config.toml
num_hidden_layers = 11
hidden_size = 160
num_attention_heads = 2
num_key_value_heads = 2
head_dim = 64
intermediate_size = 448
vocab_size = 3932
hidden_act = "swiglu"
norm = "rmsnorm"
norm_place = "pre"
norm_eps = 1e-05
positions = "rope"
rope_theta = 10000.0
rope_fraction = 1.0
qk_norm = false
attn_scale = 0.125
bias = "none"
tie_word_embeddings = false
parallel_block = false
extras = ["capped logits"]
init = "uniform"
init_std_qkv = 0.0445
init_std_o = 0.0
init_std_up = 0.0445
init_std_down = 0.0
optimizer = "soap_variant"
learning_rate = 0.00821
beta1 = 0.95
beta2 = 0.95
weight_decay = 0.056
lr_head = 0.00729
max_grad_norm = 1.0
warmup_steps = 200
schedule = "wsd"
decay_fraction = 0.856
decay_shape = "linear"
final_lr_fraction = 0.0
batch_tokens = [32768, 65536, 131072]
max_seq_len = 512
doc_mask = true
train_tokens = 153800000
max_steps = 2368
dataset = "wikipedia_en"
Each number is 500 + 40 x the weight over its row's rms, rounded and kept within 0 to 999. Layers, rows and columns count from 0. Numbers have three digits each. The size before them is the row's rms in percent of the matrix's.

# layer 7 attention query, 128x160, rms 0.182, rows 0-127, columns 32-63
076:436494516453525499428424501431473496531575528429486533438503504525484518488452511529469455419509
089:479532531507536555562546484491487483507503567563548471559508488518474509512504574560515498414543
082:561547589511479513501519530532475466474465459528443569548463507503574491497512509579517436524469
092:531549536458539505500400468498541498492468536551526455441522469521510518577539546484519437525553
103:559420453477551501406523471522517475505477560447451454531507486494498519509500500487411523489435
096:499567488546492443498442500476508462608516502528508543438540520472526472574551533514533464517516
114:463502509512485488599490478509534528510509509463573491543494517506439474464503630516504518457596
103:521440507518517519516512499528525474496514461438549546460548460469476535405502489524422479477525
107:528502424507487459495557436550525458483518570563506518413487500560491539420560505513475499551467
101:493554400510509458430489528480469440484415502460483505474533551520527544477460429474435535497420
108:496528566503477470447501492511513425442434469467457540537467446486465540530492449543560489504528
126:450376409522509537432493517469476449457503474451496547437537540536608458455460531533484452508477
111:457518499494444455521543472501473591505462482524552478523496472469433434484533514523498449522551
128:460514485502530467502560527505471502524543460587408492490512476525465542495502498537492465447475
109:479392519474483492473546521566474489454444477503517536500448542470509445445478492440438532463443
104:492483454506443492557531539496509526512492505505453473538483512516476528467531485522531497441487
116:482533484520550533593502528518537461539447481520512495529491473568484550494539524471488451479512
101:650506481501485516544439532459530494520505504467474531476490561542485553495539469480483452491525
109:525587469475496458548432499489443491506468528525560524463537502462493522462531538499525463581548
103:454440445536445444491461487454524550521455424526477506498460566405499443430534485512548520491509
110:633441538537512546427513479469441492480544503558437484439501480461517440520476492512520492488469
100:503503428525542463521510509503618504513519592454474504466474480490484492416500485490515537507490
114:463499544526542557475490516480522515485527518475479479533472434538515462487570599469491448472529
107:426511455526582492485473458515529431507497548519533501439530494498491528478467515506428435494457
122:539517489504565506484551546502465476505506491509456504554545450547500498567511517480509446453525
085:476536527496511600517557465506548502426532462477501505523447586505462479457475485504463477553496
102:553528441535545475420510473479515542515460517469534535486388497493507550475485480478483580534436
113:484465498435544448522416518478469492569499548511490496472522513482524480482543459508539474468513
106:515459510447561520543501472526517555473554492508490442410517512581456475500483567521502496432460
107:442502558494515545538502556539564528510488495456509473478459503534425455536445562469501533501449
102:440503521466470487471449484518460477524462506524449453500541446506516536519470473551536519499554
106:506454487602549523546564488467522529432420509531447557533526483499488487472495576456511498469477
089:422549586509448543541544470488495590503515513459526517452487569465469484479576546421525496530544
079:479522557465516433568497471442482543505498506460626506493423543432463517570502507472488522505526
089:532528509502449507496518486532530490523439515413523520494511461537514494485515440487504473480468
086:430566551511552488492502496491485456510416569469544445587473562533484488480529489444503521509532
093:447443482504580560512524481483497443503498505505464505466514506446542542457423458537458473505453
098:513498557458443525565503517468557449557535529476486544572519546498459445536481549462506505478486
099:490517492457489445508548451535530592557509549486527488517492506496453523516509508453527482502498
098:462553503474498507530451543445498507578471482501427547529497527509477506576548540553514447492554
108:494556529569508486505484477527515527478408508499529551502491464506511452505591505575517513493554
110:532512445586474482484487483499482485467430511447485519468517460486530548488479437530483447462532
109:477559531497527541456445572466454430512508466505460544572546554459545488566438564526483499504540
111:440508475492511532530447495504562485526507480560420524510479498539484541479547529463503480517519
104:525507507574526551413485507525483448495447542480467589531536462466535568385457482517483517484518
099:450552459496624482463523521536553461510509628487528464493495488600556504486522517459516535499474
111:457520547461510492477575532498480441431547439517477477562427457473454514453456523512510435473528
109:532523507483500539548480559558538550519586546572533479500487503472472494496481588447485540463493
125:505510540449447537492502472505545563479452508458554455446437453464526501470545475495538544500507
102:515553492464466552486512529486446477458505465595514480563488566472495455542463469532554451459482
107:511417431490535449424535514440482501431502518452485484509520470473515498520533475509513469508457
111:476538483549407536540539506460489490544564472524468467555534455475467543504549543460534479467503
101:509531531438546580431545488518447551492527462465546514550466510488466460454441458440455491431472
113:531502477460543438579553426518583523502507511462476475439507495469468451490500482530508491577547
119:415498449460462526518473445509483496441506497505474524475472503475475481476517460501417481445493
109:515509449465535519547522509540550505518518468497528539544550461452529471613559479532488487486555
096:465502556504503546490460435467512476551503518503536468505552476432457462498538488499482428557486
098:490478519456573460492507540535523454524433546596491476465468497511517580464526479467487457543510
114:578532553503508522484461453482593467464471526445486487484481518559496487420522420489450518532430
109:478584503507479525511452536484517431500536427504418527514504482490541414553511523500536450503550
102:439529522533486482536534540449481537484507479569529471560468494548502519487506512555477493459479
097:476573608522459456511556504501483517529547505527468528536466465539512568518522547546498573484419
107:546581547543486450475500515519477553578502527530533543525505476438531410499524503467478454472551
100:513478469456535508423529427484536521513510489514534467437533468515484512483522497424475478496491
075:563457504521593537426451464500443450493519494460453561469554534478503490545459471499439560431490
075:540464507529467493438509427549474496525532609488495516423498523489521484507515505503470500427457
069:483462473577450603405492434553474516531484494493468483532534491420505548499518477555538582506550
083:485575548473489469596545515471439524514477477533449554466565516543517526515462528441500518530437
087:538482523486473483499542510478511567523490558509575450458496520564480545455533480482519424527522
096:345484477543493534480470501553491469468562493480520536472551463485475521480483486501491519521530
104:544494483511576478479547465486498520452490427484510457526526505448517512512458507506512497478477
085:518518526555500460500538519477533481473428531503516409545529510484453494543560507527578484478545
081:534491449497596425455482523553493546474524440516527492465490512573510444565458591488514475468524
083:457537491574473583499416498533524478514461465415436496529577457519512460511462450446504487527493
100:485415525497501490497466545451453470506519499534531529526474491439456519475550504459469479551496
090:563481553454471437533545546487493493450501480552496474447511489517543484519514409535544496559608
091:521485483448561429505496533534490447535485504442488512436588481482558520442517453496524473435484
080:452545532481495440531518548502486536498461482476528510535504526624482520433504544524486488531558
101:451500506532420442493496474497534519462485432458515473490516478468494450453484474536489452494562
090:546516478498559509505512511427513570504509501543450530414515516561526466466477466490425505457553
090:553498512498470573414463484577569460502499544530441509543468533530458558535475466449527579503478
099:500451499468500504503545465505453528527514501463462458524558520509490537427499437438517524531426
092:526534433488535511464424489499535496572478529509513489443521501522482482494548440490454472471481
098:553569496511510544505470508476433547506526432515510528479505553588511453473501516509576480552468
099:465559522457518457576505518493623402548497406511536493531501495518468502473540479540540508481485
097:483500548499427495478437446487483491498497493433469439476465427492463489488475524549528460575583
096:530480522557489486473466471568523477463520494461541570499526489541460502491520498526521522514505
108:451486487463581448521462466514479522542479465495511528493521467542456407469523467540569568464466
097:494518520542580542531494489532529513529444507424514459502509484463438471559523509526443511507535
094:467491481481454460515454440514503515503465526499549456568464541453521504437466606467541417471478
108:531477500458503492508570495518457471497410485511443488481438415504512496478455387515525453520554
095:597549561545470488452527458473424553519495448510543469519532469498495489479489568516514457455519
100:432531539517552494524508509494568519498527589480519528443473482547448523491503464461486454519465
094:499499483483525511552492440464475518472536534517578500417526496532460463457414553551497518501537
099:558504476512446484565458514517488488420476496515564451495492499512560513513519395491458523504512
105:484488400493457488440532508498501560419475500447521547540534534476561510465407421518496518534541
130:437527527497453421515543546492546529502501545569569439470441485520478515490548478546559398519485
085:480446495492543488484518526532503554473525544480468577476535499550525546528479466484399510491547
091:565428519571582548448445544529491538476532548498488540505481424568515487483503586523435522505448
088:519530494555447487535456520517536535522494489508510499500526475492539483534519584478522485519466
107:512514444571467550484447446480507481515446488470430601453507476486513496531496418467486478533503
101:496486505510576614557396447450509485573528495531525511488530457454596542494478538460504462469527
096:523503526458487512425574488493477524500461560467515515556467508539476481521506480523518484460488
087:446477514523512501500498506512528555433564502473552510472551511505474527484533518406511489532491
090:552492418449511478489523480496518431484596532469499528486511566467540497507507450548486507486533
097:541474477500641528532518471557513527570590526530556498461486466462545492589432534466486552506546
096:458481473540458439427482529496501494540473534509413593481588517469481540438519520510482499480440
092:448491529472521548579539443458515508496467487504473549494519445447468493500521455494361456529533
095:485464370469517522457514534495584464528537425466520519526479464518425558532523494463513528486555
093:446529412511538470488523457478480529439451518580488475435518517552545496466478493491460475442506
096:485524454514434444494499553500478435503473536511402482489514546504585423515520402492486502444499
091:436483544509485464594475466508447502475484487544514452551476575504524477427498516539572559500539
106:510458505554468473496520473514469471499478518505552526508490485481483512547477626561496544501500
092:435531456610518578516504478500566556528498417514569482523494493439501469450536412452472566459478
082:492575550519522539536451550543521559559519451455525516464505509541502560543459457589495513469489
104:446492475515417583507491481508471556457508472486511542541518478468531486458469566518535436435469
095:573500445464551514415486501475464522490498515501531540484519462527384500532503562470516474507541
110:587487507563504539548571547495608496487482485560494468490498505511513470540500515510436508499462
101:477571509542446440498520536524465449483413513582486468516440482487440546483427471426564470541546
086:467491513471504514555575443521530484534452500575469420549544486467472527627545541499461529494578
100:546548484483559429542470496476514477506510532545488503480491465466599513529513524525498502530379
102:498438488536498517580452536529524467488524450453496455461504509495502493484523454491498529506508
093:454480536509493519438518493563516560553480432506507477419498551417572465484535480540484510510465
104:413519531530449543558469531513560555456401494487482496436462511526485529467491596486499434491480
101:386514432438515493534482518523519529509553519509564465481441514415564562473486497463470580470523
096:534581524452509503541519522459421518461514514542462463416510474491536464535447428542501544517542
103:540443552516503420541460562458493391528441564511526557455542516535524543458485444455501474490529
100:485428578484472524399446519497503535460527565572507544406460475473464527447516524467508482566509
# layer 7 attention key, 128x160, rms 0.182, rows 0-127, columns 32-63
080:423483563517487428473456531605540485432469512556537443481538491530485471507509506465536473443585
088:485526534463491470374460497571539527520519438532458528495482502436580508484524437416474495564525
083:591535530460505540501460482501452415513605510501542497455512534477485556435507433532457479460533
081:528473484586474563524497513486534535473520480471593528396499462478465530490472467495503546521504
082:514484473458463510531532495460499535497465495539516433523433482587537495505515496468488545549593
099:451540503496519468527466509531464523442505528510562445490501525416495500475488465516477555521581
104:469559473536569533477514520486414474479462477397508544457477546462482548464508499478437511560430
099:454440496470490494531499467549454552554563471622462545600497499541544453500527516468524493523506
120:558554538526552548513550530540476485516546406523486518446474460438534513475513493427438524465492
098:492442557430447420520444502501521570495519471542492533534589503511450513559487517554508445466519
108:458469473439448489565490508516504529494562475575520467563477522546473506502508497493493527419505
123:456450549519519418474485517504481541497509524601495534473528496550525530501498511543488464523524
119:448535407506444457568535515521512414550432514541504488521520431473501486571575433472527468465526
130:493544464535474516399474517466529517495479558376501448435477563495551514502514501493528532557468
114:475561543494487516581539499468480551532522576477512485514517520578466542438546505465426516459568
119:544494547582534563530481494516539484537535483481468448536506459564559561430498505498525505511584
121:575566517507464523456498470561461521425438529405545493501454452431558498490537551465480537549503
116:539484459475520554476496495501463520414463491526503458522542483452488484430527502467493476539513
109:491458497462473533544458478520532455545528557546450502528516445447565467468490510543544459533502
100:486478450484557534495468483481543580494446459528519538513539508598529541499510444469512502472563
105:455493526515416408453543487486512515479555451458510487472523510496490526519591528580481526460480
107:497536512503547455439481447493534565529510469524499446499552462546495505507451526506585530428580
108:624509529477531519475465525545454525531415507496524506491530555464511491476476451520542530515512
105:472494575587515535525453499539542524475510530476497480483567465497564501565501486526505547456510
125:534523481444446450441539486503426489515470491503583535506520571505484513515541543531466521529525
102:477491487467528528492533476473500547567507535480543466496467501474541517526542513495445493533511
103:498470542522469530522560516537552521477473456546504579547448551547507551421513489569461518478535
123:546553547478533423555559484531483464497495463482458449504592486409526497534476461509561497414500
111:444500486438491501494501507508462528481506490456510538483458534428506511445553571479430521467487
110:528552531536578507449577511519509459495479430469526472486428568459523535499499575496455599488528
108:563463491547475443465524508456560527473412544520510543555451563511526511496522437572522588505544
100:511503466455516499502487507467486527518589583493487507444490531468573505563558447531514459547554
072:495493501473553504473457553525485433461498485485421462446446464467442453534477487538508516441405
079:536542498431447516453447522435511484491510470546510486420518496507518519448468484513465487441489
083:507470490497509533514526487459456520484501562546502493512509558478506485484480450556502499498556
072:514416436503578410477477491430444499530421484457473463540483458523602456512471472485504509488516
099:493534593511436474505402531533466551421431468491482518531505466497495483507545551514460486437426
081:531572515524549466463537489458541481450469474487499530464488455471492523430480538573491579582493
115:488482462503496520542512501488528442453464513497525430505485494531487476475519428478543480571565
114:575540433518542507459495497485452476516464495382507483434496461509491492542487478505524530533537
108:550491498559403523481475445527495501516478472608441472472479478486477420481515503494523442513533
130:516455591502465551540417507557515518500528477546479541521521471494453528534482600496456489403480
112:528555471570504526467478474444528506515458490420497438409537474444435601435564516473554503572514
117:534555506535452538388510490509536377458440505495504426485447530479504517585471498526582492549519
107:453487507549460441546503497539561543543459481560489445545493398564457502501492486525527532433503
106:524592567534540516515424459460486524499480428458541520454481538527481507536454498477469538539541
115:446481471503508545468439441483521520527459506461505450434510495531508504462540518437451519496500
107:417595469576477510436470494472467477509441524511547480466561505419462505481468594487493499467509
128:575477446476591425544496440587513543487540545488484546548515476563517495504528491561472489454466
111:549566473514411469444543503456523541457484566439534407474496529525490523440514557475474492543472
107:497505540515495510545501537494505491508581508490494519490562470490488563554470595466466535459540
095:469516505515546496482506532509438452477435511484487478556389491483465505462504523456414455556554
104:517524517476441522515446497489584529553491436536542540481481476515407505551559539486483484549477
116:541478435439476519506539495509461473496525493528515479446524515483484447513502517562539538527495
120:496539445478480482516470510482509485455553459460478567521416519459515439532533541524530445507518
111:494546415456512460445504507470483555515438514478503575512474492451465485536508543549523505489457
103:450510516470456525495476473558598549509469486529497525514540544517449438531488459494594487455528
104:475494519556441512461467485503457468450486496425544507471467502526533489495452506529491496502538
110:519528554513516464467516492493507612528526471463507485505495479498528497560464456529515481460518
108:568503426483599578384436465500501536529433518502492467492463475470466526509503448483467512463458
111:487520532526563582452451542511541450480521476473454553543478512405499447496484514487538491469441
097:496494446512462468548498543492462432444500480486524525482420521449496506535530488429505505492460
108:505534443527454463500591513474551473544493542570446516539504501585509501473515488473447486488524
099:443526528500404497550502510546458507495549521518508495433452513556469562578452425471422573521470
088:445585517514486468518505514546487508462464481577455519450486492544522545530425527504476498467515
082:551448511454551493487496478477500547517536429497427481496531498511523508394516447491579529510461
078:553548453492556475451490464473518524561464517471543545463468527474474501540575480500532505577467
101:484471495467425587522487475467459515478513522542471508510485503528519544514515523571525492522437
087:417504387528503516560513473474504536454457540539471524507509511501516451566496537511529449504509
102:511444476569503443465518490504460461528462487498490493510515522437531512433480516483474581467458
093:482511523552480516540513513509539527482514590533570491504560505558479493461505510518532467530538
082:525479457473510584396517501526493486478483503462539476477407515480504472475552481545504445493417
082:488526464444418556443509504490515430511476458466561471528451476473532498516500513517501541495468
088:527449548489369489494600507536546404466481488470529489450489512517457513476492469579499465541564
087:499498475478512530501519554476478465503483453543547462405533510519500486493543547418461585502525
089:542621504520447422500500502500535532544522528415513503489555512519500467515527472534504510460586
090:528416532468453575474531465510545450465461492550490474510440507500534543576519465548530412505551
087:451495502531424512400554554462556485490535577495544500434503513548498481568463549486445439479480
095:403524592465518520592495530548471523446506421468515483486484461496454552477516471452525501441501
102:429521500516476446616563476584435488438529480481521483457473478495473508487488540515509488498544
092:478534479534448526545467512466538389464535525466519484466477539444466519480511578471544524468517
094:508503477503519504562559482478548497443507428495467461477445540495504454482520498487569510559480
084:493526483524533524496429510464441488520490536551424468546465517494539526565498472525535512515547
095:494476454502491514521545543517479544527424550550562493476492476493503539459500470461449556465536
100:548468509517559502509533488542497506468504535497482485524495533507473485448451482482514473391478
092:441497524451457477589460535496382486463494596565517492493517480488511500529527509519505520456504
097:492558488467412459423490438473383518514495547513492462450492503457439440514484570467528445552488
101:474525548438496494563508500449552465533513489517535494491465494572507471461482475445502507505511
094:536519470478535484479491535489440556486516521522483528596492577490492525474506512547461459476494
103:487534591487592490497490504525520508515486500512533459555533518477476420512502567465496518473556
096:557534447480579607538539528475478452589449534475537447502527549499500467463515483572557543471490
090:493562501479516458506526492453413493496537450466454535454516450510520493485555495511483489497564
097:495514619462594522536527433523454514459524486488520507516567480406476512544528525495462532434482
096:473450458437515423447491504463522538523570487490482475486626494469514528452483503531504458483527
091:499439510496550501497550482503500530582455420470441508462481505522476529539513476521536510469469
101:434511517474445566521478483524580480565591450516517554488488462466489505513511486450561497506512
068:518522497547642471552498530505515552536470444492499488460497411504462496516536397553523553450454
082:605526437483458544495505514525467516472502524546471533568508513533481530546505543548524519488429
083:386448478483495452399498455526471565535484478511463509451535528520515545481475504501514494499469
089:522475624521448453543443496534511497533457454522522511464487510502469499563490560452501522478505
090:597491475514448534515521501480457534489470463495479516481498516425486539469499467543523540447484
093:501559490508489435524430517495529512468526431493515540545498508537530446522486495492487471490505
095:471497476555475567490519431441438370460505542497500543527465504494530476491451502536450497424419
096:474421585507513439422500513480467521483489469466501523542435491504496515517501505522491518502467
090:467521526539509633455407480470468499472555436467508482581482479484477464443542578526478497533478
092:518539452511501472500477535477490540512546483420452479448513461485453527526529496473499504548519
102:525519516508474537529449533588513505430498484509512501467456541452478489569526564467544466511505
094:532588449572540465609545491547545445446510511535430547449511522527489509496425445479453513455523
090:462452509499436492488512506487490455512496510471490512510500452496496430466590519447544523427452
094:482517469425424546518533534512425516487445515472551556560495502537445459580477562525539486470476
093:461516571433559558436474505531505510538519479517501459483464570449523465488546542461428477536517
085:486449583460515539517464573481437540532440628504541516496568435458488510493446434453527462480528
101:495519544499490494499498479510567467577466511449486511493527476512564485526518477492503538518467
095:496472544476513456506519497540492494527457511512480477450448501487383496475461392469508533448442
101:480445575487558510526476524532459587486501493505458531463551493501487485545454559531497526492569
098:536529489479508520525521523544476414461506472519492517547518463577464500487495481541444557466483
096:536491441445461485477506555511491499505504527556455435444463443499499408513479472521545567495527
098:488475426485565514452519499495528489485456577512472536492512514513499485547528406464507476476451
097:558608483488484550433515528512454548502475463510404512448480543541482426522529543484527528552503
089:493475435484498434436462476459514505491506500427459508511548500514529417538487515522453466450570
100:513497520489501490545452521529468535476476519563528442512534590494471500564503564531499528500503
101:410488476540510501507534493506486561468357520487454555581495546510503510586446451535484512570438
089:524448456496503513538522474560442553543504503468512523503587481542457414524494506510426481526557
104:569531604494520537409526521507496515507551482486537532422555489594505507494449510494547499459488
101:446497531449485495527547539543488516525469555471540482458534459510481550520486431457516494498485
096:520546477452580506597512478500504551497502489483484568492485484474563525475502481435535505432483
100:485529496485436526529515469487480520528491453508506468418539562448558517492529542456454485549577
096:499520451525517508506561500555516505508459507532447483515615644427541537529480570470561501478516
# layer 7 attention value, 128x160, rms 0.214, rows 0-77, columns 32-63
085:449501452465570534529519501438537515509586447520509456482497502492520456595453533474546428533596
080:472448515469568524537566501474440526519541493534466428483482444474546497508508555536525598352523
076:558481562565518491501522512528489528544571566485480530482555465505427510467499465558490580545443
091:453496499546493407472547478564466533486479478498517532469480496503527504528486495520590441501533
083:470508458521507465461457562545513534469456439548565512479480501487569562438447520563446456501525
076:397451478550453505518493532501518449487490505455550486534484549461532551527479506488443470526467
080:482421598533471444496434465508540530501509542498455500469573442471514477526549454529469581472529
083:534473470491534479510521494486443505477582522474428540541528460489448509430529517522435453509544
074:537563429465469501491478525445480524458489513543575517460449562506472514490451523566412490532509
076:430468452496438470549489482543480505497473538512531420495532464509536441551522557528506469511577
075:452514506540460477495445494570566506498422492573526561525494510528554472411505470478478496501465
074:470468468457427518408538495559522524478459436445568498517528508521493472522474533510477492545488
082:541498548563565516491525528519424422564567443506483507512468492484516533514533494450542440511517
086:504447582479569553511419511478470504499540535544480481464507476498493569526483477514527483476537
080:474491505497537533415486528548498478510510505509413520472527503534430451566562540548445553522506
077:437460479515507512560523486509567504526527514462496476431445516472445494509585515486499511477490
084:527535589467496535478584532502524463459558417485436511452575550451485457453467397529463481547489
074:455538468506492547575470535487497498450549499415508512554553492462545548529527563571448564499467
074:465510457586472478543528515529587438542497509546504451481504472480529524485494540482538476525506
076:429549506429471527573495508545483493517499560462504569403493488477483515534493438504508507492561
091:574548451488483543555568501525548481475442475588459455575445501519505492500553408494490494471513
082:510500565559542530483512494482473490525477540501469566467481464536499505499534452512519572482467
080:475513468461423521461487507506486461497532530551546416507436442465492510485472474477509514474506
074:538575504578506496500516498534473541444530549497430530494562546517522525456523380507479536582530
085:512478461548552471515466518515561443514471568482514492465509503572573515486424465526510480476565
093:508467439536484534502540546486474534467536441510424555529514540486507451485561460544467507560444
084:468452543527533467506513434406466563541454457453522476531467480523424514506542498432504481508471
083:520492488553466420560510480537459532470450509486542491579531468532504490540463457479521449498531
067:444468430478481471545491426490513502530558516473558533488524449546479548544465536426501440498542
078:470469495502515455540500466448460479527448504496620496458512388509521450571461542534476448483499
078:523498556505532479462533465515471522533526448465477567512485499431440565524559509482538464510497
085:509419503441505517496542518451460464479498508458537447497485447529515510532497488530523494494502
085:507469421533524498511524543505444448448446519537517531543521408557558525526524469460542462534478
075:494514482517548543445503499513468545514447485456511545506507596502606548480585409468495413546477
094:506444482476520492505499495467429488466477416506462498505461512507448458498502430537495466531552
087:486478501574527511459470479474538459503467544487498532525525539480473569505487466524488542499462
078:529526504530488465482568481560524477490512546581582508472447511507497542531519452476531453544458
082:374568473439467520603527517493496563493523533463517568428489496486497499526493519511463568482519
078:561522552480548489450526484486443514558442532458494496471468475567410530502534527508479518470458
087:502557504490508548461544508514489523517516495550543486472543536522522510484445551531445469530482
094:455504506476480565469548507467539483441523598507504480464469477482505521567503545555466528517527
085:500496504528483515511504460499476482480492470476491508488582507474434505496585497453555544439505
096:429545553484457541470481533539525567494470577535544508547530473539585478542484522473491480533483
090:554500524497553450433515495532520501557558504449511535407508469484565530521478451545549534499484
080:517545524573452467526463508457487491459511558511479523509536559431486516543485503474505471567529
072:545474557522494444501451509505476513500456544544464506503472499489479470600502464496500529568505
079:513479515527470476548477498550476480476502477591543524545427502477535446457433539534503491535501
068:505480637415546476500473500514499457533607441484444562455550510512530501479533470512515492550540
083:563472439470509513419536519496514508445545478509533461426539420535532450469463522536519491462550
072:548435529508440438457513502475499485507518516498479523551510489546503454506453451459516459503510
077:524458462503599496519486486479540448486520476519503450545493525479437489467525574557530521493559
075:481520495530496445576463477488552524495439447514494497495565528432433564505454523480570492524536
080:512478556473488495517511531486552490521510526515578528465466545496473519520509587471522521456531
084:532493405534535563511476508457509517513448479505456520445565484479513497505508553488502496479555
079:490538470562486548541476470532536483513490516500482492422505506555558482540438496474495505498528
076:476550457571536498478504530518516466456464439536472546543544508524502534392476460503480485487545
080:509521475480442501369532504446426420483463462523532515500541453503517533544502498493500497527502
075:481518451516520574500524554465476442525470534524438476503516518515520512532483491517528534504408
076:523466545439496412520575473536451507554399483497444524541418496453380538530552525476560542473500
080:540419476437494448516554454530471490531530503520464403474449553446528466521510529593528508512564
075:550493497571482457499474524600488567459486544523523454511522474557511488420481497452498489481480
084:574478578498560527533496533465559495527459507465458473546492522452397435456528414548497539481477
089:538468476535523479494555474513529486479504527528507490605544493448502529495545550622493504479469
073:539413535433487554492504527482498462507538525524526495452515489530467455504497488536557500492562
129:524520486489398452470486486558454515437574413543487487471449430475418453475502501515502515557449
096:480547471500542519474445529556511470477509479520548532609558433504474468439423521511463563568469
109:468463507482506517554580542503533512571449476519412551510510429532442443456451534540500545505470
118:437492491490535460518467551561522518586510559479457482445494515463547430372529456467417452563522
107:507513510566491476542522461540523543511517525503501491564434524527474449508508497478540506496482
125:559553553511531438529492529489468547467478500493565505565415510501444485485464486504474501495463
120:501506496558470588472529516482568513493457502442475528543529444474563518449498549532534538538500
110:451505471471562480579543535509502479508461538469437549515536507495485499467468492477505476543465
117:460514523489501471480508566507519526480464502493493495518509439511437512514458455561477557525406
116:448521501541505501445497531500508428585495547515540511466432523443493447540512446571534442504503
116:480452448449440487498444487465413568495442515465506532549477460547448437525487526513534544539456
125:499447534452461429515507547605445544444459531508489482492484515401534463485497531535525438562560
122:491464487544442516441474529482500489562560384503498504403472487538504536568589515522536479524422
111:524579511533478482540528447485407521517500483512507531513522509535499539534495500585581548460557
# layer 7 attention output (transposed), 128x160, rms 0.197, rows 0-76, columns 32-63
097:541490509516479507492476493507500551544542543469569529575463494508588525486517523541508527578588
093:431488463465521493470454538458452548466529521525564481500479555481474523473569536529538502472564
086:458455574466546423511464490460517512547459528443474472412534506508470504551505464537439526484548
097:523428543511519521495514521468510456530446481401469486531504506473500465498529479456548506553485
089:524581496617491542467455496537468433572523490507553593476490488480522573550482475466485454518479
082:488564488502546496496499491506531529468506561497439555456526477530493577512495523507426574499480
095:431535495411494489532455539484483515578431496490546461485546489545437478542548532488508552541561
097:489600557465488493458512601518549481479460453549447505529533437528446561590536481533565414469454
087:459430456495492467546460527526475537553485477474521501563558490514451501482390484454513457483472
085:522512531488521476468499496493474496543506456441475485565561495552447503503489533578402497461499
092:520592537520528555502463550537509459516522478452580496475581492413497469448489481459491590540519
081:498517452508507504526511509509480559435470501554445536487443514458455504424474520525405493483471
091:471510526459492476465494431528536398528497512540556534531547498482498584577478517533476453484539
102:494485466534444457509500504531506500511494462440525415510543495551458549500522497475565450478492
094:429472516462542472468474540429499502503501522534480411503471568432557464544494479566578473483526
087:451490481422503485498491547500479509459585534554434499563512513521449557471488476472456455463457
093:519552519529513439462411511450499524516495552524482502514441472538436557489407553491530545464514
084:456545475562514559467524445552539494499475610548475491464552517514513486506534582579488488575505
079:461539530483500502558421443548499539510543497441503497522513445550541510592502527549457505500465
089:549571516538549517462412542555481471473482510524471518474535552464513529488475472469482457472519
096:600472510518509439526524498482499501430426541482516481455495562553504513424437497518487457444434
097:509449543463475507477526501491529525485511503451469518470436500524452512439466494451484616566432
089:526513499511473490531480562497504454499511541448563573539464599507540488446502458461498510543468
086:486578524491483457520477529456530513486461524495494503476515513545480548505561535502464451486457
095:580562515485443474497445463446549513497465555547491507508409431426538481537509512476519518554517
097:511491493451443520456526541532513473585506520527520502524478541522495421477452536535492465460533
103:525558503429450488503528524569548465466524454471422557407471499487452545426566480561499505497504
091:550555513593524502511507516502542503518525553458538534559468538538526484471534548471455468526540
082:487454484466524540517523544505551527494503536506544462514517537461477516527455492463549500544507
095:454454476477523465475501377565477472540517511577493596515466530444494508563513475499556477484594
087:504526513490528555520551472499532566551495486495500491513526483582490489518465481496536521571532
095:539489474531392460510536500454516507492490461549531532526488545494453430476491497440460520482531
101:603488526508523537522476476498513500502476554440511527506445527544495523490452525471479451473432
081:559524559540527533487483450478436474565500464478459555568469446495490522446492479427512540499421
103:549492513554466489498522481488462497520491460524457487471469523521496496437571437532564520461457
100:499522555422580468473599448566505434455525513484491514476575426467490559458558492557427439548513
087:442492558498522451535498490475558504523516485484505522507508500438523511434462564506522510471449
092:431524530563528483539556549526479524533554506519532520445521520476418526466557521563493446481558
090:495447427484526518547497558526447463580504472544532580470492478520562567475497502564485498516444
085:513526518530474526417463495502500457514532489443509484440539410474542498534434490466515508475472
107:460541518533513423474447395463478598501516440480520481512472536466533422450517504503535544512491
097:513503499422523459468494626460493548441499523592480487521497532516502544525502497567498405474454
109:536550596530563494482535369477471501457515475452568503452489508501463531520533479470486573517548
094:448476497510462512531466511479516505573518539507519483447461424460531467521552547429551502471549
093:444579566502497541463558405588465511497516532445523539585487523460496456474528521470504440468508
083:478428552484448433517511510468514512596490459494498473517583515429498481495558494508531422493538
095:583505525514492524435443538493527489462540517479533465419585480492544474473447485457461491547459
079:522467489504505554406475527517539519470511449480559416511482463444499486538465513464551609501488
095:531465430521466416558466499516526476555525533472517529526488514536469519496493464506530508448541
082:482564495467509520473466493412482440513497535480506548411488447460620499519510508495530481444480
089:466515432506443512493479395493486547508481502530537479472479501476485514550523498537561444471496
086:490480530443492525575532541572562549504538500495533503488478505530472461507490510487476515590481
088:459487482484510503503458489466514514503544439501538446536529502487521414507481476469502503534493
090:513524554507505523538491573500504507543515506469465477540495590571462510543487479545518497465563
089:502470519432505460525462463525468504526485526479538549481505544470445466502507529543522497540496
089:548536515460599564455454492535534478479546586528506535554430442534543531491461516539439531485451
089:553441552478494468501521491505563431522461491467494433563431506497524496514537471495485518506530
087:458469434461534518472554432484504480538497532477486494534511556525505507454523561567533527564506
082:474501482436549529481523622512447423508502525520447505504423573547484538543485454505495447482556
089:499478500560412476515446547428468547540542527497468480467544569490453485526505498460459467597530
086:519500532479521526581507481482554556499592477423542466450493520470518476588505501476465579535480
086:527519463470490501437499568518487505475518446550497487484524474478582464511481494497536490506499
101:465526589448527492482519543511437444429431562460499473483435586515495534514475497452520502506482
081:600489475495438453446494524432561491467447475462458440460499509556553464480448494514490510413479
119:635517526481561506522480496562470529465410492544559465498480486490520479489515542532483525417540
092:542510521464594467466492548562506507506487496442492463460509490545545506454499523483494492482592
103:536504559477520530467492495514479500482503515511475568518536496510548474490491502556457485466544
112:495470488591561489542507646514466507533417499470559440446529536524585515496492525502464486515508
096:498484500428542448531502398516509517521552436490513461529515539499487442542519501518526483498511
117:462521548463469402571481712520476480547462500516445498472478539473471519481503480497564525502558
113:545448429522515514435469521519476477559458539426546535494480526525489494564535466534476544488478
100:537573482483465508457532510505490445552534487496390485434479552537443538468549418422451520507494
111:474504566494532471470513565445461480441507448522531558476529532420568483501443494437532495526461
108:482484516486514469489472420448540457504516503518498532444587527493481550478571469495509496560504
106:529427499435433542471526489499475548520545518486510500545482509456529524532538537461434509521453
116:492443436484512522524474588503518449454477537507501463455517502509451515520543537536497498587559
113:455501521532478502579491441545513468474474474434433539547500448473534517520461497526517480489505